Weights of a small GPT-style language model, trained from scratch on English Wikipedia.
Training: a variant of SOAP for these matrices, 626M tokens, 4779 steps.
Each number is 128 + 24 x the weight over its row's rms, rounded and kept within 0 to 255. Layers, rows and columns count from 0. Numbers have three digits each. The size before them is the row's rms in percent of the matrix's.

# up: layer 6 MLP up, 1920x384, rms 0.181, rows 37-136, columns 128-191
# down: layer 6 MLP down (transposed), 1920x384, rms 0.193, rows 37-136, columns 128-191
up37 107:142135112146108103101089103148115102088128126118157134131084110160123115123144145164119124156099168163129101137139114109119131113077131147172119162141157131108123100117144154144173132154097149
down37 102:114111081168111123128113120127119147143156131142143131124134167107121146180149139133077094168109156123132129120138085114104136155149140122177125129142110170102108084112122137132134115133072126
up38 108:118089098109096130169108132138162127118105138165101095109137132102137126110135121149174118153159138118080109083123127059107114093164124109154138156120113163141100146148122169139153101109101144
down38 106:152112115142122111166104129155133111147086157171140149113146134134132105138096087139117118123114127117139119127124086099127109118114140157125081126106165110172088097132146127122076154118129154
up39 104:166119126155117177121166156125138094118132116126104121103111159155111168124135087124124119117143131146115140128139113136117133130128125118126112109108172132159119121143121150117115135153126158
down39 100:140110163140108152110104117121105135163124126105128140115115091158099119076120107117122149118158146129147099129098126141108159128114146130108084159102159148116143149116124152132139091125149107
up40 107:129147157140131123097157143138091104160139116146116136141109116116114124113161153144101134153130111104139103138151165135129120131139151142157156133124140137091152126113132162107178127143174173
down40 101:098106106125115143131142091128136126140166123150097140125144152139110163130170129089107153132102161109124159102123131117109122100121139084110159119153130144112080109139107096085147114113135111
up41 099:151125160122108142151094130105114124125123121170068101104084120138115176135150142132158182129099117089141141147139146120140140109116076143119125135126127141081111149139101140185139116206109119
down41 103:118117142145133120126147124181149112146131124142142120117148134143113101126131146126158137084142117127123096097125164127136148163121088171116115140148134126121168143161161166137125133071121161
up42 097:110076163142127086120151138124099151093143134132123136117169134132132126159156124102107117135177126137126160153065122138089111144146124153135084146145107140125102108117096169113117111143117147
down42 102:135122120096158085150110091131139098151116118162130120158129137146091134103154136162132126100106136108121105125139149139135155148117151089087196083112166136169117190125155098098133128132104121
up43 095:141113108080124096152144173129123137162131104141105095143152101133091138114141143143116137123125142103144097115091104085117119134101129084160114112132134135128137094130133130140120120121155154
down43 097:130103114099156093120139147126133130137108139159127150137120122168128133151138158108127156138160095103153163122121106130129145170095133097097165093124101139118125112162131157150076099118126119
up44 101:133155115129131150143125122104168103160130161138091173101199150166106137136135099106146135099109103096142163095077144149138093109092121133120148124113109115079131098138119142108114119161089106
down44 103:124123122145143123143095151139170124144132120148128116116125152135117141162120114196096153097142113122148162135116154138138127143149193122145109150101085163123118145112138119142092115144115095
up45 131:152154119142112117152152103156108118150127155197135141166110103105053126158098157117112121123161125143079102115107136143120149134142123120120093115097143115118119156145139140138151144116135124
down45 079:107138143143132126168081167111157160139127098200101124147126094105155118110138118146139130108147111118156111153148120168152157149141125106132124113134105160135114127111190114128150115148130096
up46 102:124152150133078108156106144088126115097145133124129099105130076063075120130149106085136145090123125125155144114138152119114136145127106135163192156084091159155115114116154081152129189157134161
down46 097:114114121120131087083139117123134153105100096151117136129129094185192126137096087163157110115113106163085117153082124108111171156116124133133110084166160127120123122158115097052196130143142132
up47 100:136137111093131093138146085151160110111137119160095124141114088150151187115099129101147117092149113087133132133111129144132089087131147119151110106107104128112149112178123135124127132122080195
down47 099:123090089171117186094147122091130123143110115147123136141143131123113105122107110090136166193161156067132150115184125148089158118147115124129118110111142134145138105170148119077170143122114126
up48 100:108121104136095142116124154131097105118080090130094115118111148118104123101153145147147086156130147106149116153118102113110082139107104147139136099070124138113143068144100094150106135132124117
down48 100:107084067096116109074128158133117108094110136122093070095129143171158135113166123137127119103154100165118166177158124120096161156121158185148118114098137138117090107165113123142136136136146085
up49 101:114149125133136141153139105132138087147104148145131135129116143075101118108123158122143136138132136147174152130126156166149165161094119083103138166083103067112139075131156108150120116140142170
down49 099:160142121173142122110113138148136141130122121102139086126144116158139153119117120133107118114103128124126121115136146147163167137182116133078113167083101112113072147131104100098133144129112108
up50 105:130139126120116118111184140131109098110133117115130124113157109141135175159144110110125146118129141105185140110102127131121128168150132159131132124077076143083126120160183129087134176119126092
down50 106:135106127109124143140134150139157130118140089124102088156129158150135167135131120151172127161113140139090160151133134142143120152144139087138107135133126122110178140124119127124076121130137173
up51 091:165115135104190159159118128091197145122095097127144114171122104154143086118114118116147087135121085074129116107150065106161109127116129134165171114136145135141137136124180159107124153107145125
down51 099:119125151156098119134145104139130117091095159095111161138141108130079106122176099117110138141136137142116132158128138128137181107127133177105150113172105136171103139161145133093111134135135176
up52 106:177142134117113113140102090110132120098099120098120121175103131130129111114137097077127158133103102196108149121120128142148122160137132139097111120123138096147068085117145162168174138124104133
down52 108:107142104117139118108117153071110156163113094156142158160134104159130130133133117151160168141136163116108117151164122128170115088144135166098127120155163144154101122087129103112118156108145158
up53 105:166168095135111130139139119084122097114132152140110141180176084163135070102165131201126146130153122130069165077107125156123145178109116157132131155176110133118115142101154115110104114114114162
down53 109:166144094119090108153145145141090098109147130157042116129141131127140141132126080175153096124123094135137155084153136125161145103153125134159115166112080128068131119124112103106124137130099117
up54 102:185130090131122115149126115126108103130162100127124143128145125113103145103130150124099102116117153123152108128104182150112127091126104134118120087113132112088106075128120100138148131090130151
down54 098:129160157110129152146132143116137106149137094143104114147081141132156182135135134099119119159133140137132106114123070132138147124118159142152117108116158152151132169151145138127119183109109075
up55 104:101125126152148102108120087123141139125124136096159100143122103126117128117110085118106154133145134118170107142146117111165155137156117114162142154142119112183126131115126125120140144146123130
down55 101:112111113182117099143133138113126105123154087098133137125158145116134156132111133084107146142096155099131146119138092078128122132152127105167129099153126157130163135140121109109127150177099125
up56 095:163123124142157114125141123100146139151120130145143123101126177115166118106128127130121137115141175157126143148078141123116111158143091120124126176095134127109161142108142116152124162094138124
down56 103:125111140135082109126121088125165084141131140132150131134092142132125157134142161172161121150163165080162126148123154182153112135123147132108168122145117080111135111101114103153156122108193157
up57 102:132133133129151133138125116173126143138092097053121166145108129120153102156125141154060105095090112134151192159119114146110125116114113129105142157140132110118114152129131107127145113130160140
down57 110:173154134137102121129110114116108084118095135096119137117138127123125127118138104124147163117072086125129135150116178122124140121154109141117103142119165120101135096142182100129154142178112165
up58 095:078133106142140124121129107100131133140138142144133119115115132086098141116113148164133100116117104137131102100122109131128163143145106087153132150114118114110148088062140076100131141113111115
down58 091:107140129125138079116138124107117102122151141164147114113141174116138148143122109135140156117103127105114160121117142146135161141112143166133110122135092167102134132122113130157164139163108154
up59 104:130113108122129115171119118156145124124123152144139126123095139073120123102116109092159136143122087137106105120124080166105166151144157102115118109121122187098152139133131145156155111125108123
down59 109:134159125154121119159145120127115122124153141174122142106163181089092135131135094090149161116125098128150157156082148129115159118099124144122117102164163149144073111078129148092102150158088140
up60 097:155128159154111159117151140087128119084161094165134110137126167131121139142157141133108127090150128158104133127108170133102174121111097120127117134117085129139110115165145097153102133076167109
down60 104:156135114123125162132110174133086151110129116135157085110107092146111118152088113091091116133101168149153136130140127103168107120143134137110088100105146133137113106104159131141108145131154148
up61 091:124081127104117131152098148150096126120130111149121100173111155146162133156114108118125132083172065143123108129122138111141129112147136117169161163114104126204111128141156099140160118113131127
down61 094:139097123092125103111147118140107102151149107146124123141170154125106155119077103126141119123143116154122127142140115121143156116090145130110118113150106121119164131100162109115106076121096094
up62 102:133116113146106158110187163135170107092145155158125045160101127106139132113136152154115057102115129125115136122123167100160087101098120152130152144171104141138116121121158119114156134139123140
down62 114:152164153158123114098108140136114160145130115131117129135123119104071147167119122151119158108106122125137108164132141129128162130115074118094151090142128115084096147111092095077116094127124115
up63 101:108152147103168124150064147136162132110141115134128135116159138128122158137131131143136156121102117102153108140122132119073173114115073096111158133132133097103092099115174123133080112141133108
down63 106:108127161126153211131168143140111132142159153107084107112119138119135139143102155133142146136106101114149162117097148133109156104153124165160137146106148070139075121121157113123142156165100125
up64 101:132128117113112135123096168127144140146122136106116143176127150095082136097116121172123103137147137119140185132133122126086102123131109161105152121083064164120116165100118119173121136128113124
down64 108:171112123148114134165116130164117111076105143120128120189154123132170120113138178082183132126146160130097110158129125128130137113137124116089119095100126160102145132103152120122122090145084133
up65 094:125139094116159119113146125147094092129094140138148128153110157129112121101143106106149126136099098114142108150089135104137143106102096157129144086123160102151117119131142144120119140135115113
down65 098:101089135086116143175117167143139119143138139126161142103129146092108117129140114123156117159117092102118153120141121156131126097124124131147141099114135105119115173119142121089140110114137124
up66 099:136162167151110130142106130165116159162109176178091140131119125095146130104125120146123123141128126123157104143102105071097150105148135147149142141159150128136131157127141134164068129121151131
down66 111:118133106114146168110080095091116123134121114109102172132127083122112172124122131055139149154142123152155144127175067120113156100141083119149132125133136139121124103123135127140121109141078158
up67 103:084119135131126176124149112137137090113154141149092133205091117143164164142179121126087145126162084114120150115139148133122160120146112102155111122103079123151137112109153179128093114138093133
down67 097:103134165162103125146135148124120106113188150130102096115141178146192141125198141129120145121106099142128123121175121099111138165114141147150162125100120108135133109123104107115145129147133126
up68 104:163105119126120095134138162163133102088172115105193095142126146125171070133094137134143103168151142146099137088117142152113148103151137079134151112127151170129139126152125134168182144153122099
down68 109:154095098145146118148146147157131135102161141149115147146171165149150142135076132133177124116117153139121151100146132099098160133144111135085109135118168084084129140084098151132145112146122113
up69 103:119116137101119117106113121101129129117125126129133123144091068126119133121108208094062135115100101101105112176110083113122107154140087111104096114108134091154138154148135142166140117146139122
down69 090:150138138150126102119140144110160080089176144182102166105159131129125052142142155133125078089120145149130133122136140123146146135115137160160081142128158106153112104116151118098106103100149097
up70 098:110168137145174111139113124136115110102112096115135133092159125115097123140124115157104137180107133156128147133086142121154127123106148126145138161127127169129161161111122137126130108088177117
down70 098:090177166130132072149124087133132080117147104112107162158158106135119148149034158175111110122126133134144146120123164116132098141135132184139130122131146116094130153122150128161108145083137143
up71 105:130124164075122125129112133124147140160121139142089127134135114109134095112155128157118081091108125116086120136133122190152137109136151110136119100158159101105110096141144120100107156122128097
down71 107:158106101109158139106169165130154168150061133151125121098135148133093099152116151180121091137126114129096116126151108168146128097113152128114148129097126126132137164136105163106125147086127139
up72 105:112133132185114131155113117110118150130091117126112133125099133110149120140130111108121109164133136085102168133125106114105158107136157137146184124126105076111173153096170137095141185153140139
down72 099:092101112144145103135143170153128170125148128123107180131140176134144144129109124133120103154152147120111128119123099109132104117105107105138118143092130108103150152167127123101119125126132153
up73 094:131104097147174149134129115136148104094164133128133135132180103139127109160122071098124133095141151147125158134145151178126077125110144076113136112125132055098159138123169141094142176124085171
down73 097:136100098110163171136119126169097123097163127134158135126155168163119111095135105063116169119130094141138129136102121125101102176159149136090094100174101116136106132102103155115174142102116099
up74 097:116099103091123129126092112147082162142184115126118072099161092112112095175105120149107129111157127122131083155137148099153152115126084131089172120111153125089136146144124143089084134115113133
down74 085:158165103147130093096118109103108063122118136211125141128134113150145125111110122116139133146121169094111144144106123142132104105131133143158135124141070136135100112120161159147106119096115139
up75 103:110142127165123140121194159135142156141151159123162114153115144099108169170120098158150137120144132094155122139165128103136116066120098132132157137069147145137122113191121133123099134102110160
down75 098:112068134087145134113144152181097179120115123148162118107159106109100099136117134126164104091106105132146125143134110122167096130102121104143148161105093108152133128090143113074138097132103111
up76 097:134140104159129113118118075130192099103149124120126107105115144102154085124184129141130093110114093153127151134131141154131152129090147104138153117128167156131106113133114141120116147157118109
down76 103:156108130125140094123145152151153158168135117105118120072137155116166135160135112109179135153137136152162118127133168137127089150124155134123125126116128152125138140129111111159103122074171081
up77 106:138166136139161087119160111111103136106147125111098147141086101165144119117119137124128153117143142134141168132131090125148134128163139170106104104145111099122092090127149122121114090143171129
down77 102:177128145151119072147114155116141105128155167125116104097172156137137067111122150131152084154213141113131154116136093103085153155137157161128150127129092105124103152124089138132134079143153146
up78 092:117126152137156124148107186122138150137135117117163108147138159111154114133105146175149148104135121135108122157137161119158106118108121131155183147100133112122133107124165101146108128116108086
down78 097:112142086114124111127105146132135108115105132171151095123152143117159127083126144151180133125117144101136118107132093126116105133121098135129131174157089151150114108123116143166113108183140102
up79 098:093166141104135122151139124113143132138103099148162120147133128119110127175123130131137110142105128155133113149151141152154135103105122135101106123128159152142129099164109170157111116092126115
down79 100:155081124120140166071137115136108152117125177134106127162106149129153100139162111145136140118156128123159148110126125143144152132132151137106098129136131124109136155175103108094118133126107125
up80 104:182114099151150121123155085111096182152154134132114119128128164153122146119131099152145139126131167157145106099141149123074144105126158126110116133122138122112119115142060138135101124165117139
down80 113:086132125156123107129125130140064142093136166109167142155178133150093119112104098145147136094135098161147112112172144140095162139120134133160148132107120126145125168117165057146126151182149137
up81 107:144126104096119115157114127098137124114102113113167082143140104157155124175127104143120149145147107158123144119136127152164132120107149125144129169104157101111139105154142121143146125089116177
down81 109:104136133153106123152106108106160140122112150130122082100111115097137120135141143130107160150120123143117141101136115083108129104129104125143173169086115108111127150126138168187126100119133162
up82 100:093170136129116116105212153105107142127131092116131070141074162127116130152167127184153157140131133126157127076084142169135136101121136152201101138106141119062145138108126103158175137093105108
down82 104:147102140138162131075140100104147131117126119151153094132143145188130067188134125125118126090085147139138083116143108107161110158136168128108162128110139133155157163121141148110152135100132150
up83 091:134127157144107141124150133161069127144132146098128159122138106133095130106131128123079141150120133112134095143133115140119105084114142091136141103131107112120117150153134108089148118168123151
down83 087:154136089101123170128088131141137116109088065150120114131096173126143123073092126141124141102149113115118171140144159131138173155121115154150156136149177115122130097135113152117174120118163128
up84 107:107146141106107180157136123136134112131172169134105121149148166111146099074136143121127133093156167073117122104107111130125114104186145118165114117135098144130117122101130135136141173117124123
down84 110:101069159138125126122094117125138102120133130181150106100139161111141108122148121141154160102139163114131145154103120081137123123151129162139126108108058100095139087127165131132142120141142138
up85 105:083128141162171128114121095107119158150121084196151115115097121118112080146149156154155140115113103117151136114101093110125130080139115111154131108158122072062137116144083146123075160139119116
down85 095:124130160105118142156156096132178067147113113172111138150121137139142132121095076126142134160117146141106093131107159122137113146170143120172138125052104123129125108108128105105131153113147093
up86 097:111122103107127139090156120123121141182112114182144089114066137050150124157123140066127146166147108136193123167141127157149149112105084143124122151123097119120111135160152125098132166124140113
down86 096:119129128118151083080106124149150110167132136113164112173050110128110123073137127094089071109134118127118148093132096127182148169139105126122086139136112117102186110103140158121144169113131138
up87 108:182127085172107143079172112112105112113159118125157113103118140135090115092146151173106137126131119105090142108100148123080110150149111142119104120115157099079110150130150122161147136110134140
down87 117:147122128120150149146149123146104153102166115107146131094130118141127093123116121124126141148123065113142098160136122129141093145134161106119134109125099102165187117116149153135158119135113121
up88 103:143134125144111146125137112126160130177159125119119115148127128132143096108123075121144150133122141110115134144089131119138115130120101137145121151124134147127090126166161130115137159131105113
down88 112:108155126127160144169139135156106102147107146155131135129123115107125118114120133133109155139114127141173118121135137118122152131128116124136184152163133168129122150114104071139155144127133149
up89 096:110113162136113095070138140112132107124120106143126147122113116140124121086151109102099099150143170138163131173102116126149092127122151111149118095107094126140070119140128112143156209076115168
down89 093:115154197092169152124113160119153142126133148108160105127170139151146142113097145151121129175118103140186140137152120155113142129144105167153143130073123126141161080139116141091127128093135133
up90 094:114088156101117168129107136082125146100080139129156122134140175160117121136143121127097134133091087111122144130123140137093181143108143140146139159113163097128150119113152132165159115166152090
down90 097:140129084114117154146132111152140111105148152131164150124147117165142146147150132173135158124144132090129100114157131131087110122123088074110186144121114129087133127117142128145091136187098167
up91 099:156100136140141142118157099160130166116145126133122109113104127138157155124152073151116109097149124164170173114159119107126145092072164153132088135128163131132132123145152106126098096121139111
down91 099:160098114157129109152116149114168105151061122098125093131125113123147090159103114138139140143128110142161093108113130174156154110140121165094133111123142109118143150161140089139114118096152139
up92 097:154105108132133088122111124162130140103120121103107130121120143122118158159163125186116120119184149085140114129088171122100144100138099133131109106135148139094103126117123089128164150181137110
down92 098:117192135144128124153141176148114133115130130175115104091137083128144055127107092156103153108117104108129127097132078133102125164073119095116154146130164159103199092122112130155147166136193111
up93 102:126140102151117109122066097087078117112141093144118141136086104065083118136096124109128116134108129159174147118115080135124106150090140155136137085113108123093135085114113141118113092122115122
down93 096:150117103152138110113156114108112119131124116135091135137099174170148123123122123154142166117143157125083159113101199128138157155115094129076083139131124156098102125111098115134144088105130113
up94 101:159142105137091154146146081124145084120068128155139129137098095147092149151111124112163117139133086053182144137129148154114112148120125106140127125112084159120200120082088117094107103136112135
down94 094:149165114134112101134147126126154118104117149147147151139115104120086081138161136125074140190139120114107143126132112103083093148125180137117100154138188094160099105104162146155110154117139101
up95 105:143106138168116107087112148075161112131133107110141113154171141133148117097157175147145082104119107118075085124104114125147124096119112144159154189130128097150148102148106122115117167110077122
down95 107:117127146112138141149150110156197121128152139092147114127151133146150134182125132133134134078137139163121097149123175167132158135138078106122102104114193140135130174128096103127134163108114141
up96 099:109156158125135132101149165132072132106091116108136125129116143189065117115111138139135129117147116119119085128104084159135143157091157103148123120118173132123140097103087155130149126121172168
down96 099:191145158121161102112132161129110109164099161114103152120112138207147140165119124168079158116144126117110150145149111130132146157102174168149157150117097102089126138119126098153127151128115116
up97 098:155109140136089118112164130129126122119194121145110098137112098132106111172126125099093118131130115155153122145137117115123137037133127108165127104148108155118136176189131123131102116142119123
down97 098:127152136150139146179136144144102125111156129126122135129196058166102212092112103089107120137101124119125142174146146134143141104105116143067176101101131117116131133139137134140123131173129103
up98 095:126155085140118172164106141167162106084120144141139127101155191106098129137167109168113176134132150106143147134153161126162095095130111144100124100124138129103166122152084121110107124132141123
down98 094:116149095153117096149138103131081143126120157133090100157130101146143106179089139152101148084076106112112109067122132124143173122111139178110114075122105126090117124120115121165100134170112127
up99 099:084124095147160119148138122116182083139143105099155115109148102149112110109109146088097128114121131107110106120137136141099154120164123128156084123161145147128153091153121162142113183119135147
down99 090:126058170135126153128149112150094115145124144159166118153153135118123166158110153165153138142107117105105115134146154116123149145111125089153147133149078121108165151118152114120076084120084138
up100 103:150095152156154118103115153125137166179128141120082113118111121091131099107134134158096134124128144122115149110104124166150106119110132161125118112164181158138128169169102103141122085144108173
down100 102:089135126145108126122097139131104124117137111143141132121115136126138115136114143130172112117069141150127123096111131074092154135101114081124118119151118114098114167129156108116186112156120113
up101 091:117126139139131099162149122102158107132148089137135071129117082137129118150144105127118125119131123173105098154131120131101128134139107133100140138147076104117107126111129126107163106140124123
down101 097:100116145146146138142138114163114194107070100083085117119132176160109126130121099115128085126121127105157105113146135158182143123091116148136125155126148158165121112118127156162109111076126164
up102 095:112173170107150160115150130109096142120155131132134147112117134128177122133116118154137140156139130143125164148111096119124103155107155117116088106145153165097116090155150082123134166140112174
down102 094:122153139132142080183123140108148102135112151122125146146180141068108139106148132122124118146165108104130107124125151116104183139146153082123082130142116105150126113121141119130171117149187145
up103 088:134135132138073121098100156094148159103144139195094102183105121107111148130135149121127124139174119129159141122112130129108108143107169152107137134122117134141103113117121123119136128119163130
down103 091:137135124169132156150126107139148108139148120153149131112118158130123133103139162143078107076084109113083125137115169125201123172153132132132122140130131164129106131171111124151131109099139118
up104 096:184101160102178140062128173105124114175113123151138158126173108114171142083141115146101116113124128133130122119120104125096107128129127115107173130102146129152135097123156133124125115125137149
down104 097:138131150134106120110132131158099152098156117153107113135074105098111129163154102104124112099150116136121132148114119110137153182103108132129140152111142147115131138147178130117098122106077104
up105 099:113100103169143150106096130129103119141118124067126144152098109129079087144070151122130129128105090140152106106109169104123130124123118082137138172132097159111121137099140123131104139150123151
down105 101:112095111100138137139086120108137126081109172134115126120111111110139143095104150127166135082096114111118110121157127097155131134109180137125147135098142133162119152141204125173167115122143121
up106 101:188151140105136138109113189143116147172164132088137140111136113162100126129117145154111078166115145113188141150169104121126153145172181117145130152113130126103114155129146111110112167127110090
down106 093:131091138114106158153131113100086141100172115140158102136123127132103103167115187129134155112131173154152117189129178133147068152113123126142135104132133138106133112145121138144105125078153149
up107 098:130134141096116102127095112161135163097153132121111130112092139141134110086109093129146128158153136143089117140143179145138120133101133096092140174103168147107166129138121156152120132111105134
down107 101:090141140152128126092145093159164124170118166133148140092119083147147126098102140142185116155121110160130113176132092168096152142101121159123158113142151119123168145174130164136135120114116135
up108 099:112114067142133123115113173181101100121103141134147159163146120142109122113141134155147145108110118119139162141136110078140153167156114139112160084131160127109111092141119141119096127128119120
down108 093:138110126113127124112125100144157140124143108119123097140154128137124077110137144102122102177113113144114128117118149120150133117115121079156095099154124153116115099149124168192123107140178127
up109 089:115131117122133127157130159106135162141153155177136132129142126088132143152141121133136090120104095111138140147123131134123120117122083167135125121119088178129093129144139133119085114095125153
down109 094:127147118134141109115156138132119153148129146150105094125144098144177131165130138083137104139136135090118106110137114128147137126108078142127133159149131124071172126085129092138127107160122199
up110 105:163134155137128080089129124122127139133104111130160117079095101157122162156122124170154109153149131161124097126136115142138124156102155122133127176101123075145128126103144123139148142136104152
down110 104:123168113115147145111122150136149134099088152155142106153136143174155130149133106117109119110116129135121105137165117128160142137127112091097136158077094113141135138143121094152128113190117137
up111 100:118138136136141185171132149134124140158108124129182134116132141122149077093124132084113145153149128155148133132127140128107146088141089133128128118150103129135119134109112132078156181132123111
down111 101:156088086082133157105111093142122139110120109117109129136169120129124115123103138118101123132109096131100166135075142159113146134117139096125143163121123162149113154132129135142149096105108148
up112 096:107091085103128163137110165134118113090096120096119166099132077160146091117162140138115148143155155130121064130135130130147106149161133112113155144124093165103114168093164086073153110137131119
down112 093:107133117127121103111113128092124120172130131091149150155114120086102115124106134113153140165132133130149120121146114113123142110127138138089140165124148112127093152184143117120097143092153150
up113 103:110143156142120089170132101111141152136145199112103122149128097159140108115135111111141111123129165113105108108126109125117105146135153101129108129134155114137126155112128102141111106102175097
down113 104:117107129153108132116109128150141102140100155095122124129070139100139144094119153151113097158160135157110147073095126163174119148127144142148107175136143106134108180117107142102150186136158132
up114 107:141128091122124105096158138060102087137136113158141142154107086143146097142128113088117105120102105109124135126134147107120156121125126115135135085134131125101110125129163085104126132106109094
down114 106:097133123141132150116149141135127131096122109143134117084179151116143089079113118141127144130153182120121125095123162128149081124161099142135127085098150138114143134118141109166121114099122184
up115 101:128114167186107144121081122111098100117100123142105106148135104150136110116113162146115147097152101143155094117133145163112123134134115110066141153135112141099156112176149101130083142121127155
down115 107:103152146113100108128149074150143125183112144106149095114106147141132100103122143099162102126138134128148132111174134120137127158097068135137126078123126171100138129094105142140130137137159138
up116 093:141098165125142138163140130119074165164124099063106161120142129112137132146131183142102122136125143090136133132133125119133131143057098115119108172127103160122126148119130102129119107170138124
down116 064:112165102113089102103128103088180127125173152096110140140179121180126115120156154118120114112154101184112165119129141139126117133105123137129136112093166137114146115110168157144111123130090156
up117 096:132143141144129168125122123167147118102130145129145109133155121078118157120110170139119120109156118118089136042111143118143145116139144113124152108105146096121136096147121140137119164120132091
down117 109:136096144125114144109128112158154168153126148087107131134159109129096096124179113130109113157138091150139154151172156135099136134099142128116122100174124098144116167114143138107100114105084159
up118 087:110160117140096171146172097115127127140123162158079115141140134132129125134092110119087120122161109119108091073102118089111138138124079142160160091147110127159109129152126112152120128081141126
down118 084:125129084136106120125111095117167124141156133101151117140119112140130137095127172134195121126135093149107116103154114093151131115139125145115119167146141121106131142098151118155163157126162171
up119 108:124113154117115107179174142137140163114144102142091159117127107127116129162116111159118137045139118164125159141151133124179113127104099076139147122122146109146151119124137125085127098118111092
down119 110:101148123100157135136144153144131121125103139134102090149132132126131119135117145106111126127160125131173156146121123146125157125089117149119137122141100115098105154116153131137097128143139102
up120 100:143112139130176173167138133102090124102108150108172072155128121135123145135098072112125097134149140123167165110118121129159111142075164150109172144128118199148129152149147165102095110098112168
down120 110:157102116129091159143167125145122175136160137113140184076151123137136098155128084120125115157138114101159124122102136138145127111134195106156113149104106124144135125140132122131146150138136097
up121 099:148102146144151121126188067099115107127194137117115105132136123178130100119099099129129199132162138093135105147153144155126131115118129128118166112126135146099098154112200093116115105141110145
down121 098:130130143141122097087124099127127127150107145159102152084126099158133116089114153106128126141122117066104105138112113126163112123117122190164163110139110116152135137116131155149150139129117185
up122 102:106113123114147128116135139165116105136105128124094113118088130130123139103096125104128099154139167149107129180139165136103136136136116109135132146116138170125125145115135095110138101121105139
down122 102:134159128129115153106136096157156133136133145124129164134135142120118103076138152170109168121138168142074189105127121125156152147137121107160119151139118140133145140173116134108133117128146170
up123 100:106145147066122162130122132148130124108131143146103116109101167109139108082124064171129133141116077122105140189126098153149112133153130148109181120137137154121139109111139102114125135121118136
down123 102:121120138128189129095091141109151119117130139102123123145148147085119123131088107095132074139103129120147096155127111061143132148148127111122165122110120097134118156154123098118135157124144143
up124 099:078096139159122132185118101132109132102116143127159129130132128127150144148103111150147179138135108096128078133139073156127105127159132140117134136134113123132123128127129120147128119123154100
down124 104:155111093140070108155135126152150127137117092132109129108165119144105116109164150153154145179138124147140121146107111127118151125110135142120156159086150145177107113123163134100176124175118137
up125 101:087118175106126136090128136129154130155181168118098127161137144151078114120118153133178135110178108111108105121146167120115103152132173146156110124136095150108080150145096140110106115116118136
down125 101:136174143097155148174178129114142143156118126172150137151147129094111134095136082120101127140087119145143151088151128110142128160182081120104148142147108157136131117169162154135063113139163124
up126 100:144136127135104169157108146146127111114109109106101128095128148140137133130118143121182126110139131125159141109113124119148160126105119153158130080113090123120133101105116110130130142167130131
down126 100:167116147147109080154115115129174169158185174109140114125156127131143133145115104174103141107091105128146133121107103122141090120139145111165101152146133156136131097175103165099169121142160117
up127 097:114120098137128127115167176082123156150121143130111101158179131094096124128109098131128122109149141085141116114118147115129122124098145083094111154095101118152174114174116172158125163143146100
down127 102:131137122139096114124132106175137146147108139139139147134118098131142149092123176143157106144098104130070145144143147154179131121132167139112126134145095103132153117115135147112105116158171135
up128 106:128118102119103122117094185105097110111119110111155071169117089159112161159124151165134149149149124114122091101123145141118156108155133083122118171130172141131179126149151122124171138083184112
down128 107:117121100161171109132165136151115142118176068147115183124141122125105135174127160074114126159109096127140140135145090142096131102097135131163105121150112109118110122162144153114123114119143108
up129 103:121086055148103128179136125149098142133103142120131160122131146143127130098100125137128150119129154120149141112085180120103130107097092123148099147143084151122143183138138149121132099152121084
down129 106:161126158129091090141170117111105131145128113165116118176148149078121079176143148117140163139084112108140125153155116120111134106126136203102175138131127128140141138160132134114115128142147122
up130 102:110153159114145142140152160116104090140143119174118123155099127129111135105174137122094133100115141095181160080119144133157100164102158151150120125148111135173116117148125110128094156092090122
down130 107:137133134148173161116116161152137111123131129186130113157160123143119103145118132148151109141095164129131124116146145098112101126182144122108117076148107134138146162122141148115138141138156142
up131 097:118154139091139122129131132077131155130142120145116131150120118148117081129134117141138095103107098113116119099119114168191140097099107145142142083148127159121128098137113133158151143139115118
down131 097:140130151128122112145095166186136136090130086156142104156177095151123122103111139137144120130069142149157112138094059179146143140113163152082138124180120115082111134126138116138155146111140168
up132 098:123136114139153126164099130146184118150100109122141132156154122117159109096106100147102147142162126124126137112111121086154110126149144136126167126145134130140151156100154156099165146137127094
down132 095:159114149112115107222121129109142095173093137080153111108137128139137077117160146125112179121110132137114117120100116120095125160052068150141119148127126099105132122106120148146140126134170107
up133 112:143130129155125133185109092135153132088119145132186170129131134121101118122083160149116101097112112163122128113113150106104123152176128123158131136127121135101141149102105156133109140088112090
down133 102:145109133133128132148113079131177152105104114136127107118109112142131126093113140142099125095125159132125174101134114129128138158111114101137094111153126131165093142104146119096119061191123099
up134 103:127125127142091157106152121082126120124151141125083124124147125080116118147135104172119112148101150082172139160124109152084187138095142145124140104093157119145136137133128125141140158119110104
down134 107:139177148135105150097142134156152107119057190133131164111184118100136145188144129114140142144117113164146134130113147147107087122102134124126144130157138105150118118126141120122104116125155136
up135 104:157130115187118122131160129077138120163129119061114124183073168114103158144155134119120142126152103108118104109116144104095107129151145098163104151151111133128143111136162107126145181101121071
down135 107:136133096129136127155103112115137131153121096135155159105098169111139125101128136148144156115147122152146139072111151088105143126122128095149111120113058141138104101127112098148082138111135128
up136 108:119116118151088143186120113088145119134116127131158145111106143102120137121123121109132137169143151127113183163115079133162144171109127137123144153132159099148117130127131154099138165101125097
down136 105:099083131108148110116130134103125087175103148134143137118158139160140158121149104117122093173122147086122128105122117178145130161121081156105145127146183141143174142086153119132131152170104089